config.toml
norm = "layernorm"
attn_scale = 0.125
schedule = "cos"
Each number is 500 + 50 x the weight over its row's rms, rounded and kept within 0 to 999. Layers, rows and columns count from 0. Numbers have three digits each. The size before them is the row's rms in percent of the matrix's.

# layer 3 attention query, 192x256, rms 0.043, rows 167-191, columns 128-255
103:491540526462405492505540496512511479488517454580555439501527530486513457516538483517464424539570502483568411507514568524413546469477466517443505559549502388533434496454548529442554590516582506513572456583405450628577549573551372449524580581513570468419508492491444467608475477422530598531460438482460516517501499562492418582481559427480519554390549531470540504479594567514529555450557
093:470483485523508406535475566494538504439458533417446623554432451514502532404411519560559537488511560542509451547488458476442445533581575421396495450452392496490555524487495428497511442447516534507513494430547495467555405348425512372433506474437539520541520498468537540458539453611437461513564607471474501540541544467463554449540545487502468493473407515431427483559532565581556535580526
124:521525533532577527528510535482517548469510474500539471488494385496476553484506443375579556374488470528430545473438520480552488370544504520509503506388487476558480569542556476540452434460489512501551531487482456447410390432396529559507479445490463620514494547501553524464529489545514461427406539371514494454450497506510541485536546541499354527632468584561522485516490557546542415511399
113:527443481485460545468515465490532437466385577513510536602499536524509459523495510486546406545459527447505497511697426537466446477470538564436491491503610505475483577457476435534462546594426407473432522427583453521604551435506524505499522458472551494537470495538491496561465591512504455515552455545443523545522472400576506554550491494505507443436526555505556445456428545411430565526483
101:499474437499587430524471446427552508465531556504427517441478478493484424463533525449452531449375522442426516573444491568477493466505442401515430551471509477503446374539491413443404455436488526463468502510492525526572449495455485580533446389493459524573485469498477387486584451536504519453552510396502532455454503455551523397637475595520524631486497429369577468537515485476436499512488
106:527535442505493584461462545457528477550547580422605462504514475461441464543512475467498506507558479488520494456473500554618544470484450495545539569450526492550466561506482600547560422467572496462564567517564451505493414434455485563551478493434539410442486521505469463440490574508541525424429451540519577555514490571583468498520515476550474622431701518441543561474559557385558488412429
101:431475575449470559511496552496481542492549508581461466464478470458528565472484460448427443429556548578464587601450439483557509523518515406491448546479392522569470475483494447472532503438413489474543461493463530538502424528504556590455505457444518479533498450517543502523436461525437552446534548501518389493471548546486574351483525552562502545480561491452537461450470513424563448543592
119:428531530452367591497597554451513581513563500565535437559459532490468504523512430447433413584552430505494492487448520500540530486576504560500448494489432556517526506508502607444566498494546501487519482574469519507547566497588441564524440570452521492553491515485467526522454534454626608533544365503524406437461543536413439538545440501535543482397526448515444590428505527470470545482633
154:505533468500510494522486524540497553487481498635499476448468422468492536488452521441542529445501501479456532522450556479499450434503501589520517450485502548542502502527511542539463472448547499521542492470497461436385478470461470535537435508488408533479534597565477513482565515500452540461420507448523512369404509528371512426604508490516418518577564466480503525635525393500610390513390
092:471471560481562536519530509545493567560470539563574452432500442487488504530414525479563510558468495485506480340559458526517476451409505500514558516511544479508485583501482483571521482516473540530451514525558414470437527448552541519607521492480499495449501509496507511506434643492591474550498521570467600468458453457622440631489537492486474478506458548542515536488524508545481493483396
104:452544564502525413496477574541555480513502573499460567519516475512559477453423443435444539557394455553479569552466507487471469458623530460418447507549410513552543494554515536501461502450537514491549453459447473493516553498458612485462483557453537367589540545530493466399504478588505558492499507431546434431526562478481496466524468516582512520536389569439511402569480484566485476547582
106:473570486515551442476451466505520463400547476432367577446476473511460512428614564648488531374381540506489512516457481481556470520467530466469535422516507413489529496556491501463507537473558518452438408516436501404539476537509511486397498381528550469532480531498522455477545522493449380563503475609611562595484530444480577399503545496541511522519380514449514486541577555485412573424565
103:579525588502480459431569570514466491384562478500557557494488432516542564524457546516506453347565472520559408593398462490554520449567493420494470382490477411551580473522524612624522505512571478521421480487413413485472420487479483417442575483481478567469457529433559470469452522507574509487556450496525528508544520517436491428558430439549485505534463490486556349444489544411577558484520
114:451528474504549562515501512509553581539436466534569488445450450477544450524412480483537584493577468524478485428484572494445463430415501578500531480530551478479573575558540488546545489472589520554474538494500467422439486545543466522574518499557467421461497544522518454450538539464578515618494603466517652453442491529508481538506491417503516514574573579526524508607559400561590469532478
098:467459480496553457518575515508508549558558546440525470456513469423435472426509542568499544539525503473472523423338522536542559484473484559549567469510538453533477552519447559533506450402496462466543485537396489444375507515505520437541443494467495497525469550479502567530478468516487525428449462532527569417477529514465454498601513551459520451531476490564492529539451435554561509502455
100:422472466488531486545489514454499507545363459447502500510435470461544413456558465443477507497514423469396529444427508492474543418540469484535481591515484415490412524494507341486486494463406465501576560455462515470488485494455508525576459458549417403531498511542502486471517529534512513499483565467552519467417494499477466534555530533495497516494414497389468500526446499609491477553445
113:546476493510398568479510475479487464466497562461539554483547540529553492618493440490529590484572562504527541437478433484499530556481545521521434518509527547612367375461518461434475469537461492465491563540451434474459533486485356496450530506513530504422506570448518511517481514519555574458528501632590469558546526470476488466392502487524488466512533545571447411502492503493496497469573
111:522523542545475493465479492581431464385433494509565499521526543533554543442524533579583447486561525510534419452599494411526483541465533463494504526515643471502475522490481431551522483580454495520488505495520485502493488484481456485512500499496556426405500568465550615509364615472495452555465461599527520555574463511467510542490447422471498440468413544589526406446492538487520464458459
088:477477516516472395522568543555482505452469463443415508473464484362453465437467521531438580425494526581409509479427497513477495511478515488478572514508444496442523557509495556522482523479560550499506456453376522428431460548365605465459539440494565476531536513554495497544507482497496531589555448438540458515410540477511526406569508475526595501451423517413488463535548479428455428528518
113:489460432444396565505571424547476557485559464530535552530522578548464516519544516471458490586541517463512442478511521508587548561542493546456477465508442522571506412442495513547542503464475431533426512444502489557525600518553466477537491563556441465468469489446475384588425582428482552557475413554414525439506461509416502521500479465474549502408553533513430593462378362395492483484513
115:459522471532611452545501571542517522542462462652499445435503440501506565481557473558583455445545512433464545401478523452400507430463525553537477445446613497575458548612481415600464392484528541549555495469513482469422513459479482604531529543524428475486485565510548477506538528530527488505464588452477564425463490439431470463547498498409420557550542530496478444591510516496584457465469
105:515550521501421476479513487471437446450605483355508461456558498527516447497520535502432496504426496509502563419516574540520507423506454471489550503461469531456492511423486554491519621543532435562553603519405508433564474469429489526491453502482527501591512519557462476484516511477476496442547445574528474603454543509566554586553540524460454484477555492378655471412510595557476531545538
143:506481490552595477485504498507524462529523514475525439463544450560482550460451538450528572415433520451416537507397489457535389459569496533549540446461503567498576440603529521550533387462530511555475502488424553448416454473445557467405559500412379504493489553556527499403532432526496558546478475441576460379495478494441496442506421600434454481580471442574530504453402481410506430588388
113:448566527519526510508428552516499556550509519613456411479505454422544406467471495454420601578561521457457551407492530553510482465493449491498504521444514531564502520515499496550406522436504503472525427515525557544531552522534535567526387521507452438509532500479514475527587439485503557431428572400540516401435469508543524579507468477535458543479520490396497484559546488472529559424408
107:546480538534497387488572532493489494626473478570577432507496540502524549577451427536530467530463468556481534410547490507493564472452526531556487535434435522442660513532499563583451532466442518560501513533513506481439456456547595391486543545315508599480496548490453457469559452476555544477437578563465458475536460513526464493454483500461534493483494517580446553511506484528501509592468
# layer 3 attention key, 192x256, rms 0.0408, rows 167-191, columns 128-255
115:491495543547512435427517498447415526425510500585536515440508500519548525475443477412492427499426537458473502560488521464488550459502487458562530535476580436472559468466475398461490517519549452495429498494423571552437536541515512544551586562526533513469478588545491544462379630393518546475409501433510409511471469443442509542503402582497482490405488482576596391451434515442479498499491
135:537465467514552541560481564509568449529478504490554585603484526473499470564424433629519556553553467571549468455617452472520497625530549508496517476496421500427580549492551632557589388531457531471560490476584390387496500499479513432481535485483488536514498470415537506549572451634534476532594476455524487510493498517522479441527527499503543430584558509391444604516563533579521501494514
080:538522483476475525506426479483523424523529497544435558511526452419460379587524510526450499541529561528431482477521447528428500474603527534507567609553424461455497553399539526510506486436513400465555534430581550525547566527480438465499427561580549527473496415485467593493560557520533539450536476501410548442459537527569430634500507488397494468425483547496435527492568589480584556569532
098:420523451490468470459450482500550510483525493592493500418513528469473497520507518535498482426465519530562480542456527585517519490431422451482439469580554560476414466477469494520490612566510483520496446444482477609619523557525541548447442434497473441481495567483483405482457500486517478504497538457523414546501488476502531395620488477457529483461460453433493429554425530504466501512496
086:540461460572479493462475578419584490449533495563514530582474555512428430513515406588493531485556444459545534471498473512531437476445515524475461439412458499579482433506495518519511558493534470417465522498476545482425478556521420515458508426494507511519595507509575435509627488388437502441523559419484538525605442527493541476511619479472468515592486535432569501475516492470528441546523
096:469486578507563548492503542510410493481516534463423480488597473438578449456543438359444543504518487462483502539423487512475490446531513506550530543477536428446479550581418474579538502415525462550522554536631588496562451494474528562527483567551617504566505532525553480462461569467539579462458547473422489412447489559527459498455491561480504558441556534571553482439465532491542504557562
103:511544403578451543494616473498492551479488501520429510495508460535477556469509518421467550456475547502515480623489508485552483485574544532473591418533500586564500534556495602475505473479544499502550501508454507526404373538415582524474439392481471502447532506486491479446528508463408478492437480500503506457494534546481489462430474526526497520597447513497594641473493439526449467532412
111:469496464459567526563622560438558560516519447467579469463528479565536591552533482570401474415405442424466418547421590498521469487466493553570454472475402570538595490554525636523394483474616525512488507501371454493468511552436602535519479600496469458467519541452492425511534527468516527509438498434534397445484453527424487467556496541531448524576450480580553549457519481494563438481483
153:459522494462424532468490530478461517425528538624490444452527480477515482432519504376465451461488561515478512515404546502472545443445449486533493533535576480497428474457478443438464561527485453587471512500424528556450504557440505553572496514569489444486531583516496454475436564371535597497424559528530524476490482470479538551492398501507475566394499445625509420519451422445532429578515
109:458478579509492432433448452513448491469499531544419503457542435492480482459533472452521426442434468503440468505456514544332521379502439423476546612510621388411548553508477373467519575454497521479487466505475473569579497531530504559578531459599481500477482568567516590490392547504569442529489549473501542516406554430567529514490345480498500533355527508569493460491484445487559497526510
109:456580464566491403542556495467480453509445566552641560580446494535462490499447498450515489511472484583553435534486474479542452400516539555459380442551497538416632447534542553539460551609592471481559503422474457534399464539515574539498511462528500459500536482406449465506571480517471494496500549502531512549435486438462521460536452506477530420557469408434466625443462460483515528501433
118:456503492541599459501488444474553439515584481436467526505442440482493411478568536557521579464432470489476491404429512557529486471458594512451545488499580593502534535539464495509531575494578496495479469596514527500449464528502448460478535461515473613466448454537526414441457558526496455508501435509572428522520482559540582473456568538540379463560604466440590538519532544537477530382487
109:518563484504419562495498495522478540401577547571447508452526483488478552479449515535570513422408542580497424539525509467491450554473481478521494431498454574501498528531519568508501507490539465567504524535430463434446437492325480574524550533500372485413534613432455444568475478492479537431500410463502505454486518449463415607560512450518468476570500539496535544495499589405549443473456
099:530477496473464434430491508536454468490523559528562491431560563437501458472533433451501415622495496461516541410515523532416542459496416556523550554485515481415480527401485400581556486475443454470460488508561578560568566481541507506573504543485496508510489492636476482526442563488591520633439472556511499512468577428513501528522489575385520475387573512609476480583492466491474548565578
095:520473514510596497500485515502521557513556465458461556488482411490528564504598472578576512438587486516474464475521484482513571505611481489572486505480527448493547561470512535501506436502566505574445524522470439426473432481468519516530575489501393559469546475474528518471505541517505479494469549500588555564482413482509509581454496482538486465574559477566532494525560556521559544362485
115:511412450464544496484420572467448483520496431527560547574515543452486490472494469491502447505549503429564506474443498451497445586467496440443491475624480471514472508448511494510463522621435489398398526505497517518513466483459479389461420478522608479518452497516480543462521610430550504547517496579508540458482493533502586492522503420479464509506461459460515493452478537394463494517588
134:554455507469481383533583491518448508409514517470428454487502484519499488515456396577437579527536518518584461522574470550566585586533471466538453521473539535422473578424518552453479474545511502527497580516521522509597533585531449590535524486477460527493524455468528499603489478573466404449604463633456565466550495446541508498469476518602485485575427482472517459522533509468525513506415
115:436450539520462481493430416537333477480474467463519528401522477594522534480496537545508473534567525556493390480501558485491526652469517416514552568597570470433411550528553425468477534546441515563530498469526466478566402517537462536496571494519449553456464553472544536519443438626497452506503423537474449434467468473472487495486449465503522500531440515475535435482476577480519524508505
167:547535396526573508483511576481585566461561459519446500461454445489568541434483524508541573472476441494490463481459528542499497482447497569502459389449416542615567478552541635455573524469600539562578492499441382472414441530518570514566468475499498507511508529517546427462591472470481525506446442407605523546513466563370513484533491546517416489591549576471513550548428483514501403438471
096:500488535404513607518513478500487524462533547507433547439487462542502628547486505560450503534485462524486438550453575508519467587529472461549436420515494576498418480509479579502418536518583508575516534522363454499510510527454556510456553440489428433438494608497552512536482392468509470530532474526543517500555470421504470453541522521559545385571483495506528528559526470496543433509445
106:516488539477473520440417412552503486473486549570521394420557438456432443527468437412486382548521547431511521408543526511518521474607438468505575624611584453458457498477466406524501555467464460498443549527539570625537513490553497507546457451566525470510492500549505565495448517407493569506464503528406517536468470471590457551547426472426486497363573520556565449560464521464434485495507
102:551501442565490477479513562445539539483610373468529561547443574479569470514548503518579567483576479444440540539529494564517499472507538584574468368486430530491564436433528565422511627507539465406438574576491476474516532504602430507446459463525493556485507459515503470444510461433555547448423455489521456462539559578411513529466505519483554490549508536469583473465527481487497481453511
101:538554485516551434585495519515519492515554504371560467495466412509520514423529471478553444579490522593454551537536544437432509526495548407499564512487446434601481498510487405530562520497469495496536402568502473452562464513450452470499476545521537593482525430431494569453573425508476541456515576486493531458544475545592549549467598423544549548477469503468415380531491522547533582442446
137:514502468454512427456556504517491491570521491647565454450520467512423478467503399401571466455487478505535457594323569455471510345495460509597529541539501398490608488530508452474528486527535512480470518535392540584431517595553480498567485501507548474506514532574512558388448559435503579508409490459507526556469569558462511554546331466452475501445553496574598484455428438507538440480535
099:542504496451434451526485530567455475556521552497524394560475557480492483572535517529503455626497512535519490472530502467417445501585388585545442470529443491449532428470485576522579480464520530472461439500572554572472588458491532467458540487477436517460481406493527524504505471588481605414485542426494473513555553492509479526459536458527591541523544505461491540569438474570517583491485
# layer 3 attention value, 192x256, rms 0.0381, rows 128-157, columns 128-255
096:564572589472590467498408500476494521435450494548474489434531520388570496526486593605506461541548486404475536471517501445439601531453523455473547505397509423489491468487503465467486443432532552515511490531478528546437467444515480465533502416640491516570501465484490538529431553495465512525544411503557514465477542564485529432427440562451581481518563369499512545515516516464489479455606
091:471488410455498404449485495472513488447528505456482476468446494595555489374578591505425512485513497605548504506461502573466450449506521586578592406495443451495460467502474489498569535494413463531514512575558484505503499449516459418463610511485453546563471544522443463531515550431519564331496478568620443487517468497546520564491534503520472573555461446484537484542611427591451483418464
097:570453592491510548514512555501495511496580422529483484527501472471544454449444512508559470474533462539525518537480446532460472562508485464498430475487620565483487601540503484581610540496407455508434539407577511410531552470514594559549517420427470473468525513526505500481468534528529537509443437512514517488497492539502467624415488457503473516478502492546505523535519494548490407528401
091:532540526520544518514423507592495518523502457557552505497521509461552583462521487542514400478502564557503462472466436427526439525403537522465568458464430434503456512484470431544478446484386468551548537474542442517410482442537575463521543458570564529490523479547473540608488507501409553449530421503650560488543461452541539552559461526450407491529485503535440444520540549449505468457419
086:513495470464539485531500515503449493519523503549461566435447508545493472511529461517563531662641491522456535509483404555509502500494417506567541460494521412509504439501502479419451514368592413444475506469513533489398503476518490453519493509501611632554516439527552400552559534460542414466468389476560609453475486462502546581562631473469509558494582595529553450442577471487535535606546
094:594486435541540515541503551500503516454512546600576509503564521507580468582551389504475522465581575589520449507548503457435513479596531541539479431493478383519512418466512572412478580402500496535546541456445452540548453416481509492583487453621467550502480495517505537496481391467488539437566415516519512495552533374597482513444432508482533549551442472498459525461496483502508509444515
101:479438532538513511545559513421469570546581484337510502494508515489513468460523467477470431551414451449494587461549603505542475544387480538539430496498532600521494456501470479437415499522597562521480533469499452531477446629534514546544358513509542530513500475524458508428439539467549399576469531533579412541460529428510551484443527481554614425516544423486582562396543478547437558465460
091:509526444517536542534500479460498583516556456586479510468514489497519505449540446569541494382442512433604571494446450447491472477559429459560535586410458490454463508481496540548446463568404485501594547496510535445471440555472511512453498543554509535557495535507494607589430491556548477432446611566497502468537512601518447419509516475551541494514401543524419498336579449564432531546603
104:502534510438481513491447495462514528487596402522478452488548566449467528465549420502474405574363512528496510536476484485517570538444560466495603538464437471461598443464528523550487487469439629468509478452485484548461509441499592506441550558496556531527487430471492537481475508463495526476420554460506419424559454684518499417406572547535434508440551624484509427468435460521535584455550
088:518538469481488469480502456552557461465464572477492667472496482585569394563396576430502463511640465531411480442524473478491504506586551519522571525523466449481473469498522459389509494546479439478532523421559463419465494500494542577467479524529566463528476479507482556516526501504571436520576523547479523508528528384520576475549380468419478471592466493566574528509520432501451522545557
089:487546501502426427515455464466526548549499440438531470529489476469467522496489512480528535503521438544519523449471440498433492526461420503508412505505435591520510483490391450458491380487555632477487491462516479482401472521479480508552464474425481481516462525470476487471537556559631449572493534437402517493504495479524527467475446517623540399548651509562501468489543471436501458454488
092:493509505493510500503544524424567552414576486400503447493528438498403513539545451543505519482479579553482478512483456502469539519502541554531541496474446482523457443534494579498398447429564542466442460442433455575524484530454427580511471542553531493447520511489418545598549630429525518514510443449433451432526471494512473529460522483533405442429568510431475456493555499511467528573475
105:388494575506491463496542487523426456533520364442507465574516486519497612489513461597488481558529431551509519482579514527538582526508509442527476572512513581438497433492522440490537475486456594546567431476438533545505567536510530482418522478397474580493499536499584576497553550508582438612395487519573405475521563560406490583602488511530561447482594527530516501523457346576385536494543
091:532490566459537532503451382435522481493519510458529436467489472578478444635544527566465514386464547428419421456573545493459488541448578560530448511537444490497540516487514491473519617505593544473574459456497517489452481447528494516551468556452459544513530525504521604386475513491493597455522533508453426455585453546542473449550568540496518535492555543470471549516576511594523565568537
092:473445600518576606552492440501544517492546443465478584489471505518461533464536435516491527446521445436516485450576523487517451521497542525526647529485538529519516471451476530560494517521459591441516497483501401432441455392493513485533480476546603533524542490417487492527391534452423465452486456531493382517541459589493491569508565488464468467399452583398463517498519466570547497421457
092:529460580521536561509516470502493470424461539490517615490518441460481443400475590492506486528563509578511482489423474513450581572489492449448473450570531506446451504471524496615502544439472432483485545499459494434510609450503479440493558516510500385449540384505515427491468462515512465439510572628492529576504478488554495432523578515457494568477450557472519468533512430466517423553423
084:423406448486520561486521473494476457549473536428544415491517529511585510494541536505478422540508472401432462526453520449543540548507543539439563587513394510491545474513502558493579561577510562546499488615560570491504500571550567520451457532279464499519507546532424455503451483488474582494524602489480541492433547588528486487482460534514496549481469499522450431510526491541425461546490
099:520533446503435603502521518437469518583479504423529492494551482421554480616528532533547461474421450399451481611459444556492474480501401524532393596514545516530531559459520596461481475462450529453477536544353546567480650533428539501467357567322526475537447508497498523581558522493556534420472539508483484460519471576443521587444437473471495493511485512505542518440443603508510563535429
088:464521497479495498518565653455463505473581462489523525448477470479415483521573423544545551403350500548498478471474461591570521478531432484536427504559427447502458537550426566510450464516454460468484479510456495487544453578466422495491399531460593507506523532489483590491541533404495582419563513418480393533474407551423440554565545518510409554493511440548491504424477579507425635505505
105:555505487535510514521440476443539545543566521468503486460524474581521491433531462510489514401605443400535474476441479476583511537589509575508454478476514500556470527508520548497545514422476416532480530520438478426489416502509466548463458488532584497438491510488552488515525516441509546392550510581457512443485529503428473582414525525386595388495468487494562552415472519473488480453444
090:565525577470567512433464454553501493534484479490523600502537493465359520448491544508465530517544507490461531369510479484530509476499464486487459491514611522524449639517532502441467539461417461503522433534598490493526502472567502480540501566525520504520540481410512506495500584556513516587596415478438557513576492405559453452529543436393427474411523583499459485540573585449530488516466
112:475498435445507558510509480432558534508522526517515536527517475447403437615474571511527523439445505389455512505507484591460421478415483505445413493506563511533534520525494555469434482522431510423469541526575515463495482543488490538456399366477478495455481501519520299482547441513622482537622472531553540445440443423480515498511500515496544539511423433466486522389526510522469534473420
092:574447528444474463469384456510466527455417511511526587530480521529524512490517536531543506489500515446414528460473558451522513510532470553538479484497528505381506567426553545624558537465516493475502449566495562436593422512465427462488413532571468519486558432523449513384567628484567426520507377523517489475516528415507577495523534492537399495502539492459555497541521511497628519357491
091:445504529479540551537514555527528531495557540528482521453451487490492518419564455525517454513459552462508555562625428559505426511479486529497433508565511458536484526413496509447398567451465491533612516464520523514521540539423500524502473499531547574494464499466472505397544487560509538478482470452486450539489370617516456482628559562528494525513457486495537484481560478541486541586568
101:576524484498508443526517446549468497503412523493575501469499508495534476555534488530455544570582531480526508498507453483480515497592511439558504493525549387535455461431526521613571483426419447556534496546547504499494550448526505489576646480477398441564537515512493372543445434437462546508465410540567589541495514460564483508409476470515462523484516498479552550614573433513554387540465
100:469503488524456433480445494508497425451464420421457536413489435535501478520458477560517554506516463577432515395501540482473501480483498494532691478438521432531496456533556451470536523483516531478493444486532517404593420448559467458501533453609464499555484436536541503528447462412413375598532493493566553528472518417522612494419533481476417492427495469436463456527485498555425520507589
082:481535562500526387518430621438463545548475474457542423442531481543579483521482484441543467581497424508490510501513499471459430482517495454504538531551609520468526456547450561565470577510527501464454502522395541568516455618461471616437411420443538506481499534547510462465540462491542516429502540503428492425489545469481488465531447440590580439569453392520571531462482339474460545380508
090:445495582532420442500590502578498529469428491474450439473489542393575629433533477509603553504465465559561477487542430445435528573462471492519505475491421415511574477471533405550439546587506492525462531517444482554571477527574482509532625442475485401520510603525515494462632421500478525614465517506480539500448413379560491477570481557476451518475483512509558505552527472559502456411542
099:426519550505374483464468507579583488459485481545492516555548580569524490522516561520474470474389493593513500550600595467413443470483513522481434525512415566509463519496541519426517558414440550477514509445427489438511579476542541447459440556431428478524515492450535478469514481470482524544547545516441454487531542525431549543523412558495526470491471499517501576525418461559490503608405
088:502421485490494436494584537479549495488485545470487506568497515558604566540545516491468573482571529428432424482460596484480494432406488594586486544418424450544568413520427555299554487479552584516412496469502555447536561480514526453505539490560503557475527489520486511487468501523505548377480446489530486499441533500521486470449544519606500553531550472469470569409488599554454470411563
# layer 3 attention output (transposed), 192x256, rms 0.0323, rows 128-156, columns 128-255
119:495441592434554452473504441493487544531491514471466453456517412511510501406552506569527493504476476474482501509465455460476544467566540444553465423489484457524470489426535429500447471520567471489527440622501447541377521521530437506461467404563497519592488411445458491530497527438495495617459478528595514568540500554464475412495620646602452426435507446537469517558507522558494551478542
107:454526514482467444509506520421485443494485447495509467461507551504582432527484546534466532447551484538459477484415594566528482491508458547591546480530450455366580529535490517523499572413555418547463427584484470432365485487462504440428452479430507576552465593610456558524475466466421473498554481503618435510562570516519546518479507511460505533538504434486572525521607515620517505444547
116:552466569538512552431498517525435568561484399543435525476587544512496503435458397460549464402509542524546537471479372543498539497543459478508535555523571482524531513584526464514496506558422517614501411393482505369587442462447547528507500502571475540486535364514472476438523515447559515522363445482539475591556528484490495551463488406462509521509531547517500539521574469451521517561400
097:527499556394460501552532446577468525464436386584596538489538436553469454486480507559495536516403543519454401493462395437545521482463561479466487441429427438489486586493586516473484496535537452478437596452441415466459474514511573510509529446517471548468501633367488460548468549518425482533467354509573617481522526514520471597491471560548401476534532517662454468499549503580495490512557
095:429561544480564570455468434508584419549549476473446508369506482527488517526517515565426575474558461538427529409439455512501446460530493427524474535458467454542532508550496444457466540386433529375435477535588521546436413497481449534459480394461475484545468508513568397512479504518510413462418545479523521442525525515517589520478438473513467571477460528589582495536590495524533539405595
109:535510480521468415486519505528526584373445535537502505581575472509504488496425458529448559468549637511491387542459542502520474492594510547458495456514400481483538474457525595543517531407531529432538548435406488533440447495489482418519500367551528574448543522493394564424484472495450471455551504489473565463473508524514506572514521491538473478541481526446538449563439484636559518523485
118:405460441526580537538496567430530543530506579462489452508478605455505462496559575415460462539498452514493590555533612490436458597470488468464560553458497496516462449456465521517527499442513525547382615511501503417449519539471388572536445449446499466459471391563462529480522509534522434520429553515548462485432550452564508333538464508466522503448476473520522465441542498475482538441456
102:500530399665547536497527544413539584523598488483532440557520430474489556483536566547478488496467483489533592448452475435559537485474542537541491552494501484541393460513535611473529503490525521547581517587552574428423465549468401477559464566442446473527498525547491493508455476531493501454489486517520506435470505583516484420471464488509527560539450541570546473399518548524549464529418
122:503548451447485544530493504465454508608548426507508441567590433504473565491467553544463450490499433497409573505510513439505562474429430553475480453473464500467423511544463504434481442470565588604550503448504465510480538437567534486430459518469449596549445472508466562558499473450437593537547483552519452460527451590455504520422530586572505529590491510524578543491385516493437530498452
094:407458457489578461453495380537531502398423596491526547494477511552561441594493504496517551556514455517492446551602526532505392620595571528453491581415511492485499527411509523493521534381486482455499568464493570590571467518508540598469410430563493431508515592449492405511458493509564485481480494468472554546481569495554537506484477421469442435470487536500420466557488446543498460502536
095:486489426513478477455500526522406556502508465465529415493483566414470460496481477497570463498517457555551546537496475434442536504509417497490560493477570551562454367398570483509491535492452533541509590530519456506445504568595438576511547459504516380494455457523533510435454579481533432540474502533582496525538499428484502450521377438421434448493515439581552498526513582515518503454556
097:482485471504469503540509525416608523573579532419421522542569463523504408528563589504450499506448464468509509443424549522472502452457481480420509450420461449496459433496485547535513423425474454505460550484472405418469562537538461475455475563512578562492478397507487497542507569548484489526585504531548493429516596532483512453517486610578498475491470440517562475483501510564544551410526
120:522454467521530530461473558554438465534518400437569414433513509456435568529503495517522420532538498520483558427588564478444494483511506504545540626509513571524514472509498491462486520514489600555525489436476452469531448513558491577488440486464499490512483525503516489511582413499507530550402509537552445545386408514433504523522513407476497541472460502545485537461479494396497507502561
103:478544475493521491494525496457522461489565499468497475526558458537540442510524464508439344446487545419495448579543506443534528533578517472511499540436452500470530521467410389569524507559496503451460493464426557524528470556497386446539399421577499534495500383560526519478534514431476477489565553449434539536451547515562456572530536549452528495509522477444461423580480418548490545531436
109:585494474500563621512480452543516500428560454393578536600578424564474528523526523528508477475424423471462526488519571458599422480470524447527516461517454523464411548439460534474503505506541663434431541457500438457470443407473469534502479423511479578510441534518494489516500577489422482566536391434559517510492479563491578528464566464540389477503470551486540471450540584528411534498387
101:625452530529567582506560432481383450460447477530438476447486408543538560530421509519514542482544477569526478384480442570529524612509426480541507420550495521511546508517530449568443492465475467456490434472557527479578487450517578449509591488484392443560535527574523491401416508542518492490478531541502617524600467406541498503402540462421448487525543555473494537518549542478496446448529
097:452490389488483550521478487477466435555515444431496454453438546418595474488426570481470519544501484497474549487384615496463504515554436468455455649566442490463501479547444494532513523516475444553513495521509614596534450477526559441515400565457436479540496467550504557553467467482529534504616615476482439429497435545466507459430456642528524525495508541541391532494512396563453429450517
108:459457378510482587488502483384515527604571448509485501528517532477528496539537487432501525468490462518551585524514469523528566478558462454455420565494506463631431475517561539555524448480494525544541547482519576497534529460396468477458428628495490492509485439499523491560525530524555570400549518482401520420430485620437512503568438534515554512448435496575465527424503481433503478425495
105:443459418587491503484531585377597538543584430504472453404526569445446467488545501525596477449523538489482542406524513509500465476486481529529489459497500476503479464555473569530496429472501509473494529494539502348451540486412461444481464577413548547466517432508539498571458536581465551394612470523445519424428632567534469505587533549490525540541496454538525518464540572430590499512496
127:499485466505548504439486571396547503436592464426479540519494449487565543516506468488556642456498499495521488459504562574534505565550508526554497583569490391497470484543457518482566526456565517456445482523452496379531487491404474539524454464521480545517496470503506513491552472460509541486492468517483544451387519623440513444604533526480486521471427516432504426416531546533489408558448
094:502484593461551607463436409540499492449499529508486530485530416551456497567492472596556485493468412470512414412570384467525428530539575443435473395484612484489482609433511376491496465532419509394490495503601507554536522459561560558538505520566520496492433480426591471456447607541529459515417400466484623563505526478577484550524525434523423420451569479519492504562552510417500531432519
148:423472435547452543521508562414619519479475542522488584511476609446465409498507544340519518515494501442503510520436539491436488503444510517410483487463580496487590497457552527494516520485421450481474595549476578586464578584452398503583489490543497505486488377574477436514485510572599458508626455508560498457500557500486518460494520570482617477451505433486441497504484397574503477504432
104:520470518452503501415457468476549463460480548462540540519458485515602527533514470538584506443537500460505489509550603470519477522540454511401523445569516514491561566430357418507544505505559428481466396498489470438525532504583497497476484472562561516599430445567470549510481529535513440562431479470510514530514498400476524523582596503535485474448483434466592463564554436423509530463462
089:487569525509503511523441562487553459576574530526570508550545489592467499388576472541464427411496565426430559468511513573534489457482540477528438508506470465516455520483463541499516502438409478496436470521496538493435542531576438466487509527471532538499479551557493431586476479560448467479567436501443520462468628539412431507533432579540535559476477518519496453467442441552479608519446
105:564461570527472475471525426550490455461479501526466451490493510533514424505393470535493598483523559534523457448407517585512580496566434466528498480537509488560582477508572482572501549488469420467617374536467527540496449523542609373530581453478463464598522461505472483495512500530502483491519500528554537520613458477490515459433462522495440471522520509494483492566514457561585482437568
114:497533579523450462426453421537545411393479530392468551479463371531542504510570549610497542527574431513464448433523552437495427624505546456485520491518445520498534538495484475481521483563520531412487462609445482454469537508607490499451510440602506530502442499521474544439470486472545458610443588550539450475574459552500512474486576485525489464482540476482486509582540492557366528480506
099:418457427518498535452485578461557525532520490468529486509461609426511455479487482454532510567622414526483557562486569544499505507536481468456451579461548497527550393494542595514503526422531471606500535523490577556387574525449429507549408496508520399506492453559408448559623505541573474466546624530496435503417546488439471418480473528428555530470454494529466580462516401497552520455476
104:596472565477376428463468511577424546453366438495548542469418547393487566450452484581491537520511510455454429509488448474521516559535543500524467505499526540540479490514547476536444500603540477529451508546432389542478477505618544505481557457536496448491506561405480500520568460499540492601461501466517525504531373423456450555530439456465529455523534480505361579573519498572463500499530
121:491453471500434406512470520540500490457492480482505562511593552574486516536452531396549420465491488483498533557626656549453425580476534456400523514488493611523592501467484470499522491666470497550431504348409479601555470463566523493456420479526543553430541539505477555499536517485550515528523552495424487513459532536555540550538470545510544460438521444497453457572424450583379512469432